{"d_model": 160, "qk_norm": false, "bias": "none", "tie_embeddings": false, "init": "uniform", "init_std_o": 0.00883, "beta1": 0.95, "warmup_steps": 200, "schedule": "wsd", "train_tokens": 129800000}
Each number is 50 + 15 x the weight over its row's rms, rounded and kept within 0 to 99. Layers, rows and columns count from 0. The size before them is the row's rms in percent of the matrix's.

# layer 6 attention query, 128x160, rms 0.0552, rows 43-127, columns 0-31
127:60 57 35 36 45 45 63 41 34 62 53 51 69 35 60 42 48 59 58 44 49 47 54 50 51 61 43 39 42 24 51 65
128:56 51 52 43 31 45 44 55 47 57 43 47 54 43 40 39 27 41 38 31 22 35 20 40 57 48 42 59 58 41 46 21
129:76 18 38 65 49 33 29 23 54 40 52 49 27 37 60 57 46 81 58 55 82 38 36 38 57 68 59 45 54 48 31 54
129:51 44 77 66 64 70 69 53 64 58 47 65 32 37 69 27 34 45 68 58 57 78 79 57 53 32 44 58 41 53 59 42
128:41 53 62 31 51 32 68 52 33 62 55 47 36 57 51 66 43 72 71 77 57 59 45 55 25 54 60 59 73 35 50 70
129:40 37 51 60 69 70 31 35 24 53 56 51 46 51 37 46 59 12 23 39 47 72 50 52 61 37 66 59 84 49 37 54
133:56 39 29 61 29 54 93 64 51 50 23 32 57 74 48 68 41 72 66 53 46 42 45 44 84 53 41 23 62 50 50 18
127:50 32 56 69 80 34 74 44 70 59 61 49 80 49 55 27 49 54 18 51 48 40 36 51 60 29 56 53 25 33 46 51
128:51 54 46 44 46 68 65 41 66 67 58 60 55 55 47 53 41 49 40 45 36 51 41 56 32 64 37 35 44 38 28 33
132:64 45 62 46 39 81 54 45 24 65 56 59 26 64 53 63 25 67 42 57 55 73 45 38 56 62 61 46 31 58 51 83
123:07 44 19 73 34 37 36 28 31 18 39 41 71 33 49 39 65 43 55 65 49 67 52 58 38 79 65 39 65 52 57 26
134:27 69 79 28 32 45 54 15 65 51 63 33 59 39 51 55 38 18 58 49 43 86 34 38 54 59 32 64 60 35 50 55
130:59 41 42 64 48 49 42 51 64 55 58 59 35 60 45 57 57 45 78 50 51 71 71 53 78 59 64 59 71 54 30 59
125:62 83 63 71 56 35 39 50 60 46 59 50 41 26 60 22 52 60 62 58 47 47 63 48 32 52 81 36 34 67 47 32
129:60 59 40 70 40 38 50 51 51 45 45 43 41 52 58 63 47 58 50 61 25 40 43 44 45 61 62 65 49 23 52 36
124:55 53 63 43 46 69 32 27 69 47 38 55 48 31 74 52 36 50 58 54 45 69 26 72 46 54 22 64 40 18 65 52
123:50 56 49 40 62 56 66 61 35 36 59 70 68 48 56 53 75 46 74 51 38 72 73 50 33 59 78 72 57 55 40 48
133:52 78 52 36 39 45 54 73 70 25 25 76 67 51 73 50 50 53 57 42 61 13 53 54 52 70 50 66 36 66 33 51
124:57 49 79 72 12 74 46 41 67 53 63 04 57 32 57 36 38 46 64 27 53 16 30 63 81 35 47 53 50 52 09 61
133:37 71 56 62 30 28 45 39 38 51 23 67 38 51 42 66 49 42 55 60 67 54 35 64 55 32 56 51 50 16 46 80
125:18 31 30 32 47 31 49 35 41 33 70 48 52 79 60 50 65 56 54 38 64 18 77 37 66 42 53 45 43 32 67 26
079:34 44 29 28 48 44 62 73 71 40 61 45 53 49 30 47 48 35 52 81 53 34 53 41 40 87 56 47 34 23 48 50
080:46 37 49 63 45 72 67 40 47 39 39 67 60 37 43 43 60 64 44 26 62 43 73 80 59 57 53 34 73 64 46 56
084:64 41 26 40 52 63 69 54 47 41 55 36 55 42 34 71 44 48 45 31 43 27 42 63 60 49 22 64 35 46 35 51
085:25 67 58 48 35 70 19 43 81 48 61 51 47 47 56 42 51 59 45 70 58 19 87 66 53 67 49 55 81 70 44 52
080:25 48 67 33 38 63 47 64 92 49 61 37 64 69 74 80 41 31 52 85 45 53 64 51 58 71 66 48 68 54 49 37
093:42 53 38 44 38 72 48 51 38 52 26 51 65 73 44 69 58 47 55 62 40 68 50 58 48 53 46 41 27 27 34 56
097:60 55 45 55 46 45 55 40 54 57 49 32 76 65 26 79 35 49 54 32 42 36 76 53 60 51 40 26 50 54 46 26
085:63 49 26 29 80 57 73 60 49 38 31 22 68 38 31 50 67 24 41 63 35 35 64 39 46 24 58 40 36 46 46 67
075:29 51 73 52 56 49 14 52 45 24 45 78 26 64 72 60 56 52 62 60 66 65 10 71 28 62 65 46 54 35 39 31
098:69 54 44 56 56 78 72 53 45 52 39 26 61 33 27 51 17 30 38 56 57 39 71 31 36 34 13 65 46 69 64 33
091:27 69 42 29 67 65 66 82 50 45 35 49 40 59 49 68 52 45 51 59 68 61 52 55 67 31 46 53 34 47 49 47
094:40 65 68 61 33 65 27 73 59 28 65 52 45 60 33 48 72 49 72 41 68 28 73 27 57 39 57 53 85 57 46 34
095:60 46 28 62 56 29 48 49 53 50 54 56 48 63 32 47 37 25 65 35 39 47 71 52 24 50 25 37 40 34 67 67
091:67 53 63 57 56 53 55 59 34 22 44 53 49 48 77 21 69 43 53 34 30 50 56 19 47 84 35 50 26 28 57 52
095:28 48 48 45 48 78 54 39 60 34 40 58 78 62 59 46 89 30 25 62 49 48 82 70 54 35 69 39 53 66 51 91
088:69 66 49 36 53 66 58 57 49 72 36 35 44 30 34 63 46 44 44 50 36 47 64 28 37 34 57 43 81 45 59 60
081:41 40 44 47 32 26 38 55 63 41 51 50 57 18 39 26 40 24 25 52 43 59 07 21 47 41 77 58 34 49 32 53
067:55 44 44 48 68 60 72 42 61 61 55 49 46 78 40 65 52 61 57 50 58 41 57 56 67 43 23 39 45 22 69 33
081:54 33 64 40 34 48 54 52 33 62 37 42 62 59 62 36 46 62 58 69 20 52 21 05 61 52 29 65 27 45 62 50
080:33 39 47 37 38 66 56 49 44 32 41 46 69 66 50 45 33 35 43 16 44 34 72 57 57 58 65 58 19 54 41 71
095:40 32 51 47 41 62 69 43 60 54 70 59 36 38 59 50 53 44 24 37 52 51 36 42 61 47 81 42 56 54 46 56
085:53 53 43 49 62 74 37 47 68 53 76 48 32 50 57 73 66 56 40 33 41 49 41 60 34 64 55 54 37 37 36 35
088:47 57 47 41 68 62 31 24 67 42 50 55 51 48 85 49 22 55 65 83 64 45 30 53 40 49 42 33 57 61 66 41
094:65 48 26 40 61 40 60 51 48 69 49 50 69 36 31 32 55 50 46 49 26 52 44 39 52 40 47 59 32 58 56 46
089:38 73 52 45 57 59 33 65 71 23 68 44 27 44 78 62 36 25 42 58 58 71 27 69 44 56 50 49 51 58 67 43
084:68 69 60 25 60 52 64 31 56 50 57 46 51 24 64 47 57 43 42 72 56 33 46 61 46 26 44 49 56 64 45 60
090:56 36 67 46 53 60 63 45 29 51 41 49 63 47 69 41 47 42 85 56 34 30 40 68 70 58 64 41 40 27 56 42
091:43 83 49 54 29 33 27 39 51 66 38 65 45 57 27 26 74 60 66 41 33 31 52 53 48 47 51 48 27 45 52 69
088:63 65 47 70 46 07 44 25 26 89 25 59 66 45 50 48 68 30 57 68 72 35 47 36 37 52 42 74 61 52 40 65
092:59 65 71 59 18 52 76 29 65 37 35 54 43 71 38 43 78 64 41 50 42 57 55 77 33 43 43 17 73 47 17 33
092:41 60 69 69 37 54 60 71 61 48 27 60 59 53 56 33 86 71 52 22 44 32 52 67 77 64 39 54 50 29 59 54
091:49 49 45 53 39 60 68 36 50 63 64 58 47 36 42 57 74 69 65 45 53 70 28 39 47 16 53 67 61 24 56 59
088:71 63 68 55 47 75 34 40 61 41 58 54 68 57 53 35 65 62 45 52 44 38 74 50 55 62 57 51 61 44 72 51
084:29 52 65 42 60 46 52 42 48 36 54 20 45 44 40 00 48 55 33 48 70 52 54 50 49 45 67 38 53 49 57 80
079:52 79 52 48 46 58 35 59 51 79 26 31 58 47 49 49 37 37 72 43 53 80 57 03 57 70 75 47 34 56 36 86
096:40 40 65 60 43 59 61 53 39 26 47 49 62 68 51 58 40 49 54 47 35 41 52 53 39 70 39 66 62 23 50 46
082:47 48 25 58 31 39 76 45 44 51 52 56 17 62 41 60 56 15 35 18 62 67 45 48 77 51 50 58 61 37 65 54
092:56 46 51 68 70 40 66 34 36 69 67 40 47 39 50 51 81 65 43 42 71 36 68 69 41 30 70 52 53 45 83 82
091:32 75 18 54 64 34 30 54 44 52 66 47 24 46 56 35 79 73 30 77 68 83 65 51 20 61 52 48 26 57 44 39
092:32 60 66 55 52 49 53 59 68 36 40 65 38 52 28 53 59 61 60 14 44 15 25 58 51 53 85 90 73 24 35 65
085:69 27 80 61 44 27 58 56 45 63 88 41 54 56 47 63 31 72 51 29 52 38 56 61 78 44 41 63 31 62 47 51
091:51 23 58 61 22 38 69 57 47 61 79 44 46 61 53 44 50 60 67 50 70 57 38 35 53 60 50 62 56 52 58 34
093:51 42 32 73 60 54 52 35 37 57 54 49 58 53 47 51 26 71 17 41 31 38 49 49 55 40 49 36 38 62 45 56
087:42 73 52 60 42 54 23 38 51 52 64 36 64 76 32 50 59 15 45 54 47 41 49 79 33 53 76 54 73 50 37 60
088:53 34 63 70 39 41 78 55 19 46 84 70 54 82 58 46 53 69 48 65 31 43 45 75 40 45 36 64 41 77 73 61
084:58 40 67 45 63 42 54 52 13 73 43 35 44 63 49 57 58 38 62 34 58 40 43 70 40 52 37 38 21 58 59 31
099:51 49 50 48 16 45 42 47 60 47 78 41 35 46 35 60 47 58 61 50 43 45 42 63 42 47 49 67 36 54 63 55
089:18 04 55 28 70 25 36 57 55 29 64 41 35 64 59 30 56 24 56 57 50 49 17 31 30 27 51 40 71 74 41 47
090:31 80 57 34 72 38 26 64 48 49 72 40 55 63 55 35 21 62 74 80 79 59 41 75 55 56 52 10 47 35 50 56
083:30 43 71 42 53 48 58 56 27 37 58 71 30 67 58 55 70 42 45 33 31 44 65 36 31 50 48 71 05 36 33 68
094:69 72 47 52 59 32 78 63 53 66 33 50 52 65 70 26 47 45 43 47 25 46 70 46 49 61 75 30 58 82 60 74
090:63 56 42 23 46 31 66 69 26 48 41 46 46 67 19 37 51 65 77 44 27 59 59 49 74 27 36 39 44 34 34 69
095:87 46 49 52 56 52 59 59 49 33 40 63 86 01 43 58 52 58 19 51 49 35 49 82 28 40 63 58 40 57 33 72
091:26 60 50 42 36 50 61 43 06 58 78 48 56 56 71 78 57 26 52 42 62 76 49 49 38 79 33 42 56 39 80 46
096:68 38 60 32 36 59 58 74 58 51 30 80 45 63 48 56 57 62 58 57 47 66 61 37 50 41 54 40 24 49 86 38
085:38 45 09 65 51 49 32 68 72 63 44 32 64 73 49 43 59 68 37 45 34 35 64 91 56 26 42 49 37 51 48 41
091:51 21 46 59 48 40 37 54 53 20 50 54 69 22 52 54 67 42 17 50 46 42 47 51 38 52 54 36 46 60 79 44
088:41 48 66 53 45 51 42 28 68 41 67 43 25 54 38 55 60 77 33 44 21 71 38 44 61 49 57 32 42 63 63 31
087:51 38 53 68 36 59 63 54 28 38 36 70 61 67 44 39 36 50 33 47 50 77 87 32 20 48 39 49 55 55 39 46
094:60 38 62 67 63 53 43 54 32 64 37 71 28 37 52 07 32 71 74 54 68 29 57 54 47 47 86 79 54 46 73 23
086:58 55 52 37 42 24 50 62 47 28 32 62 51 27 64 25 32 28 52 50 41 48 51 67 38 48 36 67 32 48 59 42
097:46 79 71 48 48 59 53 35 60 52 42 60 51 54 65 74 59 51 62 42 55 46 45 78 53 38 38 26 48 33 32 73
088:53 28 35 35 26 17 82 62 41 58 36 54 63 44 30 44 46 44 72 72 62 43 57 67 55 37 68 72 47 46 62 19
088:69 65 76 73 57 17 43 58 59 45 56 49 57 25 57 62 50 48 61 55 42 52 53 36 43 44 58 55 57 39 48 33